config.yaml
n_layer: 8
d_model: 96
n_head: 3
n_kv_head: 3
head_dim: 32
d_mlp: 384
vocab_size: 2140
activation: "gelu"
norm: "layernorm"
norm_place: "pre"
norm_eps: 1e-06
positions: "learned"
qk_norm: false
attn_scale: 0.177
bias: "none"
tie_embeddings: true
parallel_block: false
init: "normal"
init_std_qkv: 0.051
init_std_o: 0.0128
init_std_up: 0.051
init_std_down: 0.0128
optimizer: "muon_variant"
lr: 0.0157
lr_mult_o: 1.5
lr_mult_down: 2.0
beta1: 0.93
lr_head: 0.00789
grad_clip: 1.0
warmup_steps: 200
schedule: "wsd"
decay_fraction: 0.674
decay_shape: "linear"
final_lr_fraction: 0.0
batch_tokens: 16384
seq_len: 256
doc_mask: true
train_tokens: 120400000
steps: 7349
dataset: "wikipedia_en"
Each number is 500 + 40 x the weight over its row's rms, rounded and kept within 0 to 999. Layers, rows and columns count from 0. Numbers have three digits each. The size before them is the row's rms in percent of the matrix's.

# layer 2 MLP up, 384x96, rms 0.538, rows 218-290, columns 0-95
102:565521483488498542566510536523516535569525474493555532473552438513467423507466521549471491515509570547482562520448404424455552445403465501534499515514469478476541470524566505502500477467528468548514524474563460543520466505500497516541497466563488425449533464501409459555493474493533465480
113:567496483490480461531513575477439512460444501525483492520535526443549455498513479534519501481469495508511510435488565491586547602599468438483492440516493486496434552497516505449469471558515572526526500558517555483371492498511446463490481502512519501549498439519557464438459522489501509498
105:537588566537499477524568452488558481471422521494472525512535470544530473513489518499534497523502494489503476457527482490471466576503431486468477508468498488506396542541531533468557439539529454524527486479456509420397498509515505519498417510449590469494568499507488483452571514458524582495
107:511532452547485556477468541531404509492597488531489460438462501537524489496431462460468566528468487492466523534494499516486497512493512551490492508496433546460530532505536489452542494503464499543547368539491520536471536441534559490442550524495569513529502464506553545574512491435498451418
101:509503478544455442519545500460524485519535466541455537547507573445537548569480500566512425450471550476473494443480441412544545551547442557503483484535484496516500586422486500503422454457490475516572500428497494519520456483527524495509568486495533496557537445550513462483502506502470571491
099:447580533498546506505457503462424539516484524507532474428491466540491445457447504484503579532535620521473535408507518538530437491541433489552443514498542505489509522477547519520415460448531442528406512423461519482495456534459476478478504495492484525521474457488534514527556478444499497502
090:434534439506512500566453480428480552445559462482494500513537528405575564489520539485465509505519525468503510477526471415458528557521464570465551516527478567472518483460493527533538518518509484465527502494525530567482511417444438435573516510540493482470450597451487486517535531543531497480
095:516475537511554413475523497549535461528504493488491447488549537426471457486417544474495470565503479496501469490480604509437537538511515490604452480419581531448531556508561503540523493528570419463502413523548486500495484465428546524492506508509456501532520505517492508498549483486468505459
099:574588408512506506579497595435569483507548549450467447515474498483443489482432473470539508539482486489522541524488485528525494534546515472513465489434499508541463528478545538544483474453457480565460485526559532499483518445459473490455459506599488528486560521541498518513559485525495413533
101:443501523510543397515470551543505482527508463503451489525473557479493467506487461515521520521502501508521512562535565486506501534477549460507435499427467544485504529458478509459610485469484424462551514520420481609464487459532537472467484461575491512567430538458517469489533494482571577501
118:507537479485537543455572494516525529517501560525547419490463506489524533574449459502503545522502545506526580539541536511462516468535455535480500509533500502573415497536498506528460578452495536515472514502559471483434423547477493554477459537515509460508571530476598449514524422489420465466
103:495459503440438536501602479500562504500509546566494488507550482461573442474511395489556534535554481551523547453520543509477535523499449517467495495442514491569471492497523565444453488549455498483484513510573590467539442508404541485422507524460512488524528484447481483538495487489513486510
087:414500551512541531509429523441484477526476465472560488512541490466411477520485493556600491475453552502547504504509473521459443517435449464501530532441489600512511493523468585477435443450465455568508490492523511500539490555501474502497502566459432523475567470500491518542492567492509456527
097:501496476499454468459476475525530454506506536514504465511494432491535544455437580513487556533506481488559494487425395530514587443512540467540482493543572520525535555525499521428532557462494510548469496398538520520545473498458553486505483427456501507434463447518474484558565546507515477455
096:578467587487564506483511564486529577444477441478530482521499558460453495479503493485581469420496558545424473500503541429551498495534492482546514546453502526504539437524428494492457534529463487490504537504410540436464502478551562507494478436523557523512489452535474519509450544461495485466
111:476440533493440518521546509566432455504483481515493511484464511418531449454498446493449495521494568496503503523526555484462470599506490505565510518522522475484453527435453515495532543502527541527532493544487527454393431546534430505511451472445473470553507463484571503508487437540600463527
098:503516531518486468495474492522498427530554549404532510509501479496487515508553593532460525547471565484509524485483514556541449458555528460478566454411430444502442447484527516537505517574534502526578506514496528444526514479530543415391456498482529455518516517525520508480539461435468494506
109:471516474517553556477537493479450526408502572516528579409452475500495554537433476598516500449453517453504495493548469560496506462438484597565494515452474492458459539485466470514547520467502518568497475492482525528453464513510437526477551506530493521558534493502525483505597457548489514464
101:416556514516480496491472537558511470504534491513501488468555587563561482499576538555518589518548466558479543549491467527516478520505479495454489455527486499526508508498495471515435455507519502424485442482421456499584513492543472448519491502572507531504566471436577472487472563491512434431
104:490512452482461496522449476437506483499521539495631444416512492499496492406470437463493511498545468506492492425436536465480556437561557562494510512526530530518506540454502532493536488540456506531492423533511506497519580561568475487519446458508447534575496459507511506502513497557454473450
102:488556501506432501597471550495567480504533553517437467456490520468475501502555573465472505453452493546555547519503389491445519536554448499502475491444472503521535543489512525518500446503581520539473501551471460514518570505466478460458476522446471495519473429451557476539580514489547435511
103:483607536509596515559539530528544529464453529504511482487456547551541479442434597500545588528465520439455549491505496557522489486449473508477496543438448537555454559493530531538469492490522492463411469490477459503484470467516548448498491470494523462445544503554503464485488500438480536516
105:525477542546498471446546461534517523553451512469425514588503508536495465523498514436545525519559530444538506543387477505492574471496555520476477562529487516481527554461497498460383548533497466521434523519479445406545478465526474490493566476542539511512558476472444503494523456478499531509
104:538430508478582510432501514528483522485473502502415489525502510539508444440480511507554415475472498467462520553469493516549461554518507517464494494532531562462470512500448507523530468438474503515522467600489485444413468446571544510438469446525485556483504588572570489425508500504511500480
092:455583392529518581426481517501493483460504467554473466502472491473484559614569500501494493485443534552474476494504549500562506538495481475465499512513483488463510497484500549559463502590559531514494507459535536493513480465517480503433475548454532498448545488433465428527421489506556543455
102:498537552548427495561515562524489514495523406515508459542554521488484468487487501522516541550534491516483495477493472523519430491566489457440530478451497507544539455536524504464543486448479490539378529508452521546518460484573473538552427525496466465498580429532557461497581539472516441517
096:532594487446515490456478551521469460509560488486473456473525456500567513422511494506530514453557501489476458504493534491541488492501530553482529421553497555443456475530524530481534434486559576521418446526492502528544480495513526477510481482585453487452489465507518528436502453484636546478
114:489479495510482503489526465472487535498496491531460458490523541554510498546435539520560456481494527520579520525547457505558428527506443457465511551507500496486485447519450440529528494536477455495465542482474569497510482464581426456549566579488472493560466542396473581544480482466554520410
097:474474494479532464492510581504514505445496487439515479456549426576453511463466503453537481505552555513529430506511466461441483536541567470560467554525495585531557534505503544549537474437444550440473497409532500488522507452437510475498506518485501549452458526524559477510525492477421567464
091:553532498431519547501429523441544460531533477561508491518479450477515463538517466555567489425487427479529451566472476464493510564563507551556524512504466490534505516528457437464501491490541477453493442501569543473506426496492514427429587546500508452527529525518507486521472535564579524474
088:439490451536564506564499467518441540513520610483497559507443489523505547475445520522512578553503560467563545500504467523474459497564482461512510532504501524501522454522494450468483436509425455522523536560462498501454525544515530467487446480435494519459487530539447540608508462536520451425
101:547452517482488512515452482529529435524484462517449441415505508483466471471446454505481534444485523456500459543543575494507511430511488458517488538490484610482549509425475468495422521499518491552505452494470545475581454538566471541477532483577496504483509470502566512511435514579439441536
090:486490502543528469460486506430523479479455563509473560442467420561557524564489557500545481491528597488472527487515436497465537536490500472448581521467533534506520581506484487457526537528612469457468553514469515549492441551444504459512532534474518560458495549529506441569508462496482521483
095:517520497509464457526555530541533559461488541504521490485522533437440438524504510492496466554423513562465494472446470524566478542525495533524456507527411501525449544510536469544492434459529491580508460470553488422530423582472463470472525431497545525478512486580526541470439479490441540533
109:445547473500475483486493524516439455504532516385579584484488477500512512577531471498465511528484597450521454475488489535561460487524503471562550501497426473479550471547458497465508518584443522543539518463501568488470463513486516440499541530397528500478512513443507526566484510504515511434
097:529485484505530518452498515499454544506406421536478516520451552491488494481471542547549466436541482480535503512487507475540443460494459538476568485521480540544513516422387512503410504458576522463503527568512520428504543498529515510459527512524560561474469518531587550473488454548448521454
093:523504451450488386463488554517475528537480451514542475498536512468530534511512466568478506487462482436510528509461415398477497521508503522460546559570413492552545523521416483544526461533517509596481511507480545519493532452518525446491556467472462541484452495498463492469533527550492420465
099:469554510456494576514481589502503451483459527461530423464558541532496464500506555531506483453525460481485377441622475427535475480551513586477498502495533529508511515460493454452491517488541479476502392457503564513474438515448540455514488477513533544464516509518483487494511514544490500508
102:487549530480483559506526472501538478426498532439569473565476536533476473547531512528542507488479443506518502443527505534434456459473555522539557558524540474434525516587507466512499457577426502527502454488451490522491452384484496465489482501562510562539487419482455457487440466521518548476
097:468487469490432529467507475524525443520499466449481441509483495540487496423514424535509546475574498507467401448523517494469606469504466562550517583540507474479435475513492550460544457467433452557508433465526491592526431538541518490473419503492515534497514518473502467520502504508459542496
102:503546517495549459498508498527531575461581489506467480491454499515542520449457511549511520530532543537449500476578516497433477440489409493558482496473521548473481517543477465517410505508508438493505475552508480488461440527492504558504576465474571527549584512376500494557439480498465526486
089:509553512501539515497618525425536521495443529489493515470502521523461459551540567483547518521511483578524497534468512504434431476442443455529492538594543558514491491509482539572474475471493553488555536536532530437437496544399507477428514534525472482510512477523523461545516482436508535473
100:529457508468421516538394497487559561517501494439530469453535471500461435538497469474533561444536485524513478459526459512514510492485561498467499486537438436443434524564510552521526507473521528517484490494471429523613491500553540515498463431467485472490475581492541579513470473499476504424
100:510466466476508548503575428542410504519545484500553558421490487516504500434502498456484494479460497524556495487520552487495553489497495415449492585554513510484549508542431491388472538506588534437487529479481462550488482450510548503516486540473561540551506531445519499464550520470528469450
085:447541484508529475447457491444537590482542490518467389491458514413525550485500478506488532458493531505531536580518441449447515508563530536535542480499448523506519535500546535465502554517579470570512524465487454547489512414490462471487573509495499448503448530472484560523462565494495471436
095:517490500521474458521532434429507512443560478554521485476558508532499452499564502481563482476548573497576478511517486504566512449497515486541521474487527538500454429487503502520577489522457428449516480420456482467518497442518521493497514390534512526589474549556606437531486508492483513514
100:528526465432484528478564468495514511505529493528484540515501541493550442451476460501527469484507519545505374495494429490475371516527467451486475507462516538532553473568488483441494519462533504533529478465500486503527501474516496567509492518580617540447474480459566460508400494486534473506
095:516565506523488516585530467484455526529518527440541501446369517504534548571468483516537490475535493510533487502482426524592511560496528464470527529535441507509559510445458481442444548525494489545515512486468487540427507524446529499483527426523508471569480509483484464448571514442561526539
110:492552461465498490531469492529467478440534525509494486547452474452545480584479514565546509499568542525485501556419461527548520522496522506596454490472548410519564489480524484549500482503526545534539526535505507585559403461552444484505470515457480486505467422536510458505526497448428476463
109:491564503548518533531545465560461512542486509431453535490582567517500468522472537462566544465497470528498509461485423471484542475448532491528494601521484463566479482479520525542565457473481490484491590521482520446537498423521549488512431514560503480455494487507490477375508514509429516522
102:556516519503549521522537429449507417486608504431494484536425486517492522500434517527530467523546504525478514527495460493496455443466433470487460535536576463493475612477450535512505514558465532546524473555467480542503439467523535491517481516517489567437486400519542498478513425511477493497
103:472512540569456547581434491532529470557568471521486520498489521515485423490506455476510478467524500512582389484497472529546558553516465486424565551474518592499454541484565533492452484454489501534464501531476488470551536475509471509539540500553491459474491433499461473444464470559447500542
100:430436465503455521498501511496492525560511485489544545492438557394443495500479474553459512515514515451536469502501594526486524492573447524474514595436522474479491510501506528493434465581452441517475517513496457536479470481627551479452492483526545468487535504520477494433466461474445487483
100:483551528494557460463526495468514480478476535509504452482466536468555503520470534429542480480386526556501538549424502535494480537535504477461543544444493517495455577435466573516554413507540575502491472483520504475517491524522508535463458532525511428547517539492481515544621445467521473461
096:400532518464476511501573516512534500463494539468567518515504507513497478449520539482588590460476572462475435565551490466455513485520552467502526415426563485471549516512474516503488492508496495500498424525473524440492514525509486434513537502524491527520496439537506468594464475434431561547
097:503494519551538478469515498536517492448494538536485544470541513512507527466489489488500473441371503466527490481445395539478532480569544469603508438499453477483471502487514507531471478501591521511495500482530512582487497559520497507563480520438483592574500470416504464501476412475531519514
110:562503526486482516514492585584510595461465451489573489517473502449481479477521498544535493532519532516450496558424517544497556480465526504530482561493536482431558554536483446490475524609492480531467487525457416456514507405466491483476524481506493523464568461474463569441465465499530513494
101:464506545454519520513548520514437477485428523529516513498437515483520484539457540494547502482383478500518580489471430451518543543540529487597487509537501566522431464467577467534555512468510513459499564490447457488526497517560526446485456459490502516523486435482439514480540436520529449580
091:373569503478531452527475475425468490473538470492496504465483497499503545491484535539566478494477532452466528516615548503464510491495424538493531519473520576479453490521544516461541573470527491530533433525530529556529535427470463487537559546552458507502505542453569506518571542527491486465
091:505527505576474520565461512506447539540528514501482494415485426548521526452519540435519486580467483551536507485509433460516504493493541593505476473455516471509488555505423482460548489513496557433452506557504487455433498431538492503479486528522586472470531535438527435549492426546473534491
104:483480471489472390568508587539443553472502517583477493501463472559515491487504435537513434512522461495473504552538501449546592497448425537501514490443527558427520498546499491430524571479459598510493477530478506509489417462484509496465493457467477535502521473459560521524512470483497502533
073:459495487489505490563474452567463508476526471530429536496550480528429462531494499456517503508496500480569521509543514544499480575470472453510516513546534529568572450507496467510493438511357582534498423381449467483575499498528470533494527486511520481466507527538461484494557494508476467463
106:429502524462529506507448551426500548567501458464532489492498510531495455527457527482513522494442523560530441450563457462473515525529514491558454464446514473550496519516522540536429493465554539482457456500450498430501561549460538475404558542566505503515575483459515484454544417444502532478
109:563474474446567507480532435505547579490510550483448479448445515485478552526461584514541479509454501487567559549570496551471436462561465445508467539494490501441455525476429516504515535468483517497498505479471510533472562493557532458535486516511481543521485515479553522542524552548406493406
097:547499447498481474444517552523518517540518522505560499518539507446477430448506565512476531454520505437534501497436441404517423599516544501460510509481478501481530527529456533528528470492476541486494516563530530431413515598563527524464443495505528537455476541518447518423465554496488473489
104:419467463436482449448542541560578470502503500493554491535484528485550452467465553516483496537491483452507443525543474540565577560502503517528512529450422505507578544508554572529519534492575540525441473454512513474431489451457469470493436472469493516501521478488517516586541521508474474569
103:545525501514434522524462501492527490547516419493557433476526527554463416526492497537526546442475512501488476504513407449538452473456507563542477516514533487508574497460540557468451520515558481468524463534515609463460462509446511579462493507517550438513497526443521467513455474427559456498
095:559573484477438477502520536521561456525447562560461470487495528483545434453471521484504413521489490457460482500578468464497503495541527493577495490526503630479515452460505513558495511480488468524543433425495527465447547508503508486486503483519481523392479455447486524508541505521419490451
108:494495458579512455496507529492550527447504587486461483441525599474447518523476524473554495582459532502506558478499492532467495506591482457525519474530478540545537546512523417462446384526476544496530485415493508499522482529494437507501539552506539453490510520459481510483466546539412469480
064:463484491561507619550544510484515501472485526453419522536509531490535495526542528468513447439536506494459569504466516516453478533447404443536468468453546459454528513567522556496503404470562475573506508568507544485518517493518468440476472534503492473526512416525453448519473533474486526541
107:516536508458467491455518496480530546536532493485485418526561545567478515544478464441490530549469515472455500449587448499519586550474575454505536542465527599476451502461443553507511475441490508499535465484488521517492480476526489505475498515484516509385545450477552553588506495543451441491
091:473506502457421424475535537495429438550508513496567410504529446474543579501455585523513496502536510476564535504555480401511545499519544488434499558527516508492477581514490511491520505515504541409446538495503478565499488570547478519467497475474513540478506511453460444433522506471465518478
094:454459434567514507535497525530456498426490487523464484521507499502465424484461554509468501458500525460510478537457564475534437470553453483539476501464479463512554522513439472563551516528508473520591509473452472423545484570597472563469446550554481474546581520486502553522509487443546474489
# layer 2 MLP down (transposed), 384x96, rms 0.509, rows 218-289, columns 0-95
097:532525524541453568477504492488511494535486547595493467487563517519459568491483478486527452464488516420458506401546506471513515448451495513539514540482411519471470618479489524478485481469543438577546537454478439476524515488531489532480502526470565447514542466545517469462556517440503529439
109:527462504412438411552462516519471516414488505582458515487496425466521497521536449475512533546525497542456461491485526510624535563521535477528489442568566480565448469468505497516458472496514508510453482520531484453486480527507554560529517500571477454477507506407560480509479503490525525516
099:512453541489505478579504432463454544511565471500558503508459506509477537522510450533453507476452410474452490478433433577518447504522537486522523560562423453483485500487452471456497564484529581498481490536580463501486498482498480512499485485525555480595513504400524494496500570514569491492
105:517494531459479517464543520490603526453445554489448533495497503502464531483494555507506530526461528501460452578419492475525481502516523457514450480629459551500542466467467414438421521536544529492456560496503525461504476565533529441507541524513467430414489481499468498489521539518492520555
100:524520566432463521467525520528423485529535495573484507489547498507548513566442432558485520543482465492448477462530446502527558464527442502526514516608514529498482531540531513527441491450529433520512454479529518481501533516511500529521555537445414486512512472432525498447520432423402506500
106:534456511536407546539510440494528497480488478423518472500528528472450527494556521509511551442521465491571477509530450405455466501505529520385541529464482520569465497560442449544456514475524541498494480539490508515469598519554532557535538529451477548428519532467507489466449534483458491485
106:549492476476511464468588565490471471525507487490558503468460508503503464529432499569484576470551437529544452496500447495515508444548582451472485515439491432499462545541529488452488473529555501549475530526520462457535564573579526509431515506453495533471505531513481430503462505414428504526
093:553494415423460487500473478459483499500546503531551448543540463468562480490567486558482543495475475522519425474592525525505496410509569538495610562510508457514486441504480465495445430537547488516513541508517477469503529468531535487451461482510486453539447539523475481596467491462497467531
099:525566481542502541426523595414483474453553599477470517454494484465535479533504471504547493541477488475405476512449551548515545510446501449455454492452461533461489520550492498504475479560458550479439496503485470465496525513594520479501555520505530505589496508485412490492508473484511576504
092:472503486505517455522475445462597503509481502462470493556553430504540548513438528574513458475479518536542476551507418453450576457446467469508534518465567471516539458576459543522448466494464472466488497485555418478482470558480462503505544540501517486509566535511478517560484550567420497486
105:449515532503503474543506457444498470558500506512544569491511566505503497488578503530547516477504536543518478554537517488468494507518479521463472425494497446503511500473519474500501589418373530496471516529504592445522491511467540539438449506461450494507505496542546444484513361562477480477
097:491479523531515551545513478481542493462485512421548558447453520483570464529489537496561524501519503455539509559578516587475505529475479512501507464444512484471472535449495553499479567460366474522518514439554478541490484540432457553486481390484456477494459504502472530521506527476562456540
097:442466501461458429513526578437449508573510538466458517475454511478507573487537486504482506595478455440468484529523515476543510428488543471511501533548496455451451511491544602467515540479509530564470489517488419462486543537464523577512523522504527453529454441480507516582461501528458563508
098:538529563524479527554510397530448495505521457437587487482524530490473469416437481552535481470477551503456528533467478460502488514489476533534551524464525540471448500544503498563452501510476459540421525541542535440433493477521567527440484546474538535561511427554470520472442465528520551479
092:564482506465465436489507561543477472554511531467497453388459483549515510530522521516443512553548495481457498510470520515474502437467500515457541521540534502485527419571562478537512561490414453499534441475551474492518564579488455540494488497508466433555551546442472460533516512502448537436
117:468471527463451555523525508586463481453514554486476597497380501497521505489477577522519526501463523492503490495446529471494495546595486555530471443544552548501462564486499486480499533484517453496447448498520473536549464454525439538479491520545495594425519417517487555475457499502478468515
096:453482514570491483555531502451473526488467472416506589501485573548452540503546544541433512462475527463575445469487517526479553443530535509509446495579565490450482513505457519525535453499470467491470514545574547499510472475541463433466486497485525474575477443411511476489576509446510500486
102:523450532493492507505572471513501484512509541535566535418529446509538498466499466525494503438463491519558448490527528535556526456556545525574492513511453475448504521429458455478486529542463530500527445474529470494530476582578465520473541509522511447452551470473559480564486456393443428451
099:482567469564415490545462467505493446515511506508497507529583498474490542482504489511446480477487453540483544544495498508477443472517463510504550508546512472468499557527483503484518466545532521549411535488535541608468555483559527446481513466458432592505478457556505574467432399476531503500
093:540517556470467440592476561465466474463480546492470501484399466520594523558500491580570509489488522460463490550494465513535503514501556475542491506472489444488428470512483469493496490485541431508502452560482397535530466485583479512536454558528488464520569495494485506460496479562442523519
097:482512437464470494434528497554572532552395472566496441457473545465475487558513528456503475503520437516441486503553524517472600573512476531477472461511507493574529546484519494517515452469457555535469528508512524461458490513461466476549480511440530573469478417502518583477513529538454532526
106:521497465470455455410518422479467479505449446502522496495533449503564474483474490478503465490550419551576427549416479509552553540542521496534532489463487516514524517491521558508472455459585485473460539484522529508539505528496481488550545445561518491535444471416492617496531524540503523517
099:558485572489492423524469568511479463523547513471455491466538481453544534462462475470529592471441489514536481459487433526484518503454469513469465525590525466573494532470525440494501461542513458523502488457585495484540552488482515543499509479506535551574502556425440469506422534435489470561
101:544439520489438577553576543534465593469488491476483442473559512481548473620526524518508552510490462522520450448509549439498517491536495482585506490492491463496451487500529444523509529477496469487513491519502421568545510488496497437507443538487458476442483566524497508433529447489419506462
086:576489553484479541477534479489538578532552505444534496488492502534461433504471443456490475532523515441491484575439440508450501459442551509514565413567523490518530497541517457383497488466469554491485486499434509521561465534455475463557443540524543511509529533483571490464515498484526453549
103:540528449520480435541482496393529499469494510537557417480502477454482508479442492519504391530496567496495486509503520508490511506500555490503572494508536524492479469552425447501568533551549524515430551492506535448471431514522594464544473474537505460474417448515495537457547492528554481539
103:459506507478525437479478486460446495479542487522488395593552520472606524491533503539437437496495544514533535548539535495521486532564538404521531462486442495500476493523434482521533405492495499503529485474478432481456455560517597544490498493541485476537460458533448511518440524480518515507
126:519520497468527527492498461559492468557549519517440522506503471446505493499519496500482410601471465510455462467505518455486451578474530449524529529501486531640517478485556501455429508510494502463486466508467548557553561563532472504491511450511480503461590462420471503520533524446530487431
111:500506557530527496514536461543494501504456512541528476532514551455448458536512501538530486501498520408504554485481522471514520472517499458457599485468530488518522513495461442494408459511576407468510442519396463445517545553481525555524500427486565527491494474518506614510479487493556440473
085:548513484497567414511504503503478499477526477560489532499545507530532476526543519453481510534442470523474518552459469547529412504455515461527521477548499523471493471509425511560499556465551508457519618491533459444508501544542433507505534539470503461507346508518490526551480502451483496421
085:538521580490498463470438446494482533481512489464460533546501516486465508527536540529457445477455420480521487509538558525506408499450595502545501479540496478521525555461452522517494473439574527425465510554523453537482546482476529454586497549523494427577556467432511506467460550522472485506
096:508516483472555547438506505463557495449488555502523490539500525512445509559528492515474514524488525471468599532511510466479452555536486473540465546492532457504424456549500493474484527382473493537548542528523484494464456564487474472446436487468502468489495556519579440456617564482460479452
090:561463538465544486486488510546523500438490456542474460582469525498546418433542446497542566489505446448499459569471512536472483439518566476502497497441453480463518452499474505494488444490492483568581493558563535486454533454518489536512544503528552512530511505452462475425485515474584578472
097:382544427477510503462547508440507505481549508494510528562487564484479550564499509451529475552492489522419490534491480482550509527474484552545500472563437463530423441584525502466490497425496467475540473492526568453505420541486474538497587455500521451516500539481563492515461532460488508488
102:422505534483510538469533498478549500590547503481586494501444488476508498474488514523601480437487508501499565482510522501488502588489461522494457539500451518463535547422484594506516489495489439391498470529516477551469513547502455489512473384462524429488543512526526520482533451458540524514
100:544522500580509480514488581496526452556428520490526481480477452535522519465502447494544523492416540540494458515478531524426449574527528485396478461500493484454494559473477491532407467559468421490507494503505496445550559516571531491514487492484556421530474427495489559479507542530526514534
094:537484464487495456498462582515501459618453480506518515508462413523458574449487554538480550525475494474488527527459456532570504477478484461534502496506490518509379525477518425505500557461377486444474461506544506477524493546555514464491527452486461499562523509496501520538506519540533569530
100:478559492559461497445530488502481495482516388461455515484517454480447510505404488537499486517559506472453493577493518561473478520532454476498466403540525482540537494469542493537529583458484469565541510539491492435486586577466487506543459493508583530502499417503486475549483450516527524493
093:401460547538534448510526509508481424502465455483544518584495488531494550453483510502459554560433465535465530493561559534438457444488517485537525426595508500552551495446539491521485492482509492501528538545445489479465598417466505526536460493470496488549494475457507483483531485537540489434
094:481498434576451532559504470485398477432478536475481489528465492548511516415517475505517408482508510504486534477554536513535517448497507487424491524537505527475494469544517502511424490494448518420526507452498481546535543550507529514459551479497522537453459543468536482592415507597550510532
101:402514476505468444480558519512492451519498540516452565542496462490486498530596505525577527506493475486417490481541512516498538473564476434440566461505464477532578571554525547541496481418465494471472503491535474549529457554481463538463490513394512511515523500423498477501491504540481480565
081:519463511476508528499484534479481502595485445519518635558477456526491514478499478468509497493490559459567508481412537429536435424493487521457457516470521496551424567478475458548522488491461523528440506552430537527501475517451554452510524483407524529517473492522542479464517568508495542482
101:507566443521485566481482491441508463510524434555441457539471490482520503453492509529442444468533486448570596488528479517514526498467470428525472442534524443514506549564534531472510526467508555527484502508542473560554531498590445479443475518549442465521436527439449555529491457556484532483
089:444449584558520492441467524467477532575566485500535585503550546492598441448544504501494447537454468488468486509543538496432476435458573441488535487453471516474544426461424556500495510472471426533503504498532552485512499539493501514473513501475524459497503558553491437512531528467529516491
082:494517522452490463556529515532478509480481526411509524551555520530541521448471509441523486582487473487495514455471468510451506519508548530450420405536534558538478531427462479562491445450443519529493510515429520479503468496457525471516464521537509580508575472569519431491568479515489477588
082:494555523489448541436528534442474536576478544466487495498424473539533490492481473480468539537486473454480500545517496467502491513514540515490487501497502421523589509538492525487381514422567423550516505457461512456563510528493548525437492574581474413491531479494455534553508502548467482475
101:442476498575517502496464539441524491463527499458600477524523533519498485479524475529521455458465500487499469519463514516513514429503483548419471420522569571533492486491439499433562505531465498535495469443600526475551548505532449469491441581528495534523506517556500459490396485517431475509
092:456486532480521501443453430532493483494437562426512481497591512491496448443525467504494567518548496508534494532478528446474488385413488556470506478474553483512409477518502594519554518509502496452552520514481505545522499463482540532555466542553471514506564509466474561486467505579500504449
111:480442507494556475475539516502471461536456472525487492558524487619522583521546465543558509474467463528487478563439464532456473576537429507482567529516495574472520449437521421484504505539458511555520478552514514491520446425527494524435475524477474507468512420452506465525531501534519433497
101:453558489529515553533534418532564508549527614507496445452577503456540487487462500422537498520453530475511514508493511446477548528532496518478519518510533446511460576456452485469445471572502451566521532529453471538466402481417468513527549510463459494484548478509533508529508459503511459542
107:510444521520479494478449470435481424514537444508459444517530543441490446528559552453481453453531477534560507488500534534424494497475473519467502470522533519525472615508506530575578522590502484470494455559485576511484484541540450510477454509493550522516505420481454549498472448509567516479
092:522485536478501490530469511468502576480485531518443527509515478504521498469526518529491467591490463545416473486534455477523539456436477485497469585591510472504479408510500512538466540447556498540529493500402415497528484494564460531456520506444499534502509549500564619443470457536483509492
098:453506443507457609516483512571517506472487484507542479451496530551528531528481433501403438527539533483476500430489509489540413446489475493528559535511517493570574496544527414473528487468512565478516543510504526529484442525508509477529432493511463560439551420441504547458525537485482509493
118:526525452479491437497499484540495462604534486539486479530529508484515431537495533517601455499496502450506589485551474418523449507503492480491510538479471475504551488446493507489506494466431487483468620564574534521457499472510410493516473514398471562488462526497547558533519476524479475524
107:571466455608530470551531469514450486559473517479427485504488497499537485498512442549530475520448462522480530522504515547499513526505502460491470449542484483500515523501484490460518437440486429492526466450491462561439484530453515550563437513462543511489437544583557537448598533490529411519
101:504478536547465549425552516598464491509530511516539441467480550560566510517484507500495528471503450435511522505405507480459423462437505500481479492534529495482507555572554454418459470568494476528439465533444448525513536513480457525509483517503496557512463526492536484484479442583590514491
110:571431474474462490468513550537502491517500460572451510498542459598512476538427463465447546486522505523536405536480480538481494541507477446536514446531549480581508533462524498484512455525477459500515525488489500434465555557500436608457509488442520510506470583405519481511485502491505489538
099:482540468517513482456526536424470475517521519548455495572438507482517601466569483472530517405500514542508482442483462534475477540491512535471467478519497581395446507464482557542461486463513555497412484501516471472489478488523454532527496545497471486501561509602496504504501433539520569559
093:600493504509462523533525532511516466497507480515519422531505479542483456523530494470462493492601449472568472464490461443510496514538486487448475453531528541528543538535502528551490427564595547562532545508503435418477437531446492465472489512566499484506494491500491400481447470435537530534
082:483539427445451492607529514433466475425556507508445450550571470516506444499494501431446506498490514466516552515577557516553471499420505493491527482551529499474549533454538465573465555468469480502457521527494448531509460502481475523621482534501440488495501486499462528539519546536521478505
092:525503548516501486518524493515423493477507475552494450472390510507501538492472568562485523397485489444571492532525498550488423439454459507552455530482479467451541464471529552564491459488525591510479567515481532493496508562454568596486483509526515496448466541482459517496471502433524477530
076:547511540511525520505484550461458512545520457478498508550505468460536562494525520525464573479505444504473536499449557450509519453462519496490456478448499415469466448451464578457527510500568446550497518630566518522449458516435550514518459524470438505530529480525451456510433508551515566517
122:543513480580477524471521512536484488475519532504461532552527470420479573415522459569467505563512532469526471488469513452512437451526488468470583503508537485498455504516471484443528584529506440515488489572542486522430503473506557528584475434409451504402491524483528544505482509484497467525
107:513501475479446531550484525532512496458513522523470496534506495497604507455569509496475437490504464507517455409524454545490534466469507464497447588561423527525512570514524503547531483504510480482435533422431453538516549448556486465603489486462531494447509472521461542567515433467513462467
097:605494445494432543472502534559557409560551474499444403488456471563502501466498450487514501490523468458542492513567516510484477496507473545523479512508511545493495526477516548524464433537549453520482494460478479483588512425520521523514500474400477483553545531438495461536473429526542543490
109:515481534458502467531568473498458547559450520493443553480457495408511428470453464521497461497484414513444531479524511498443505524432494445559493495518482575478508624500550516496448568507511571503494585506497455478528482520520565470487513530488523424513462513515445531538500553445494501517
105:505477548506520456456463505492497449627559558514521505524554435447545512496537591469514544483460462507503553467468531532503525507527502467485447539458490530468442492526492506510599486478492519551495544545496429477517509412560506538510416438515501484531434526456421541460488494458497524486
131:490532522512509511508516374562558505493511467471461510521473529598468518527434498499458462479476544540486471436495539465537526492494522491519562531504503529481507549527492569587402469480496494459426457441468526556566439475503498506464550499518557525490449543490519502512562450467426454520
115:452586517541540527514480492445516551461522538533482533433591511476436462493545458481491568517489523415528586548469483460489529505467525459522472503394487537504508461450446492496452560469505510500485487548467551563482489505561556514434513503550454494492491453542520503514480506492447449588
066:430459479522475459569554493534483527421548470528474518424498440593451484482453500495503488524531469517531517527560418521537484478535524464489436482527555489544461563543545468503532496525568523514489456442472561510484505500386488486490531486514523424523491506526531489512530426463556443452
112:535442553516409545503457488470491511481491553549505472443479426487505489430487524517548475548478527451498555586518501423438508517563512500486499479469473443499548433530562499507502558534547573498432505513489574458469444496504487560468512566476524492523495490420497518424542516524513568496
084:462490498573487478525455535508528551465466497505491533483477521593444465504552444505485486493486537534488463499475454523430428431418515485577494475467572509484479456500519492507458520485470484530460384509497574513547476556560479546536431520554516491485572494442531565476483564510510544528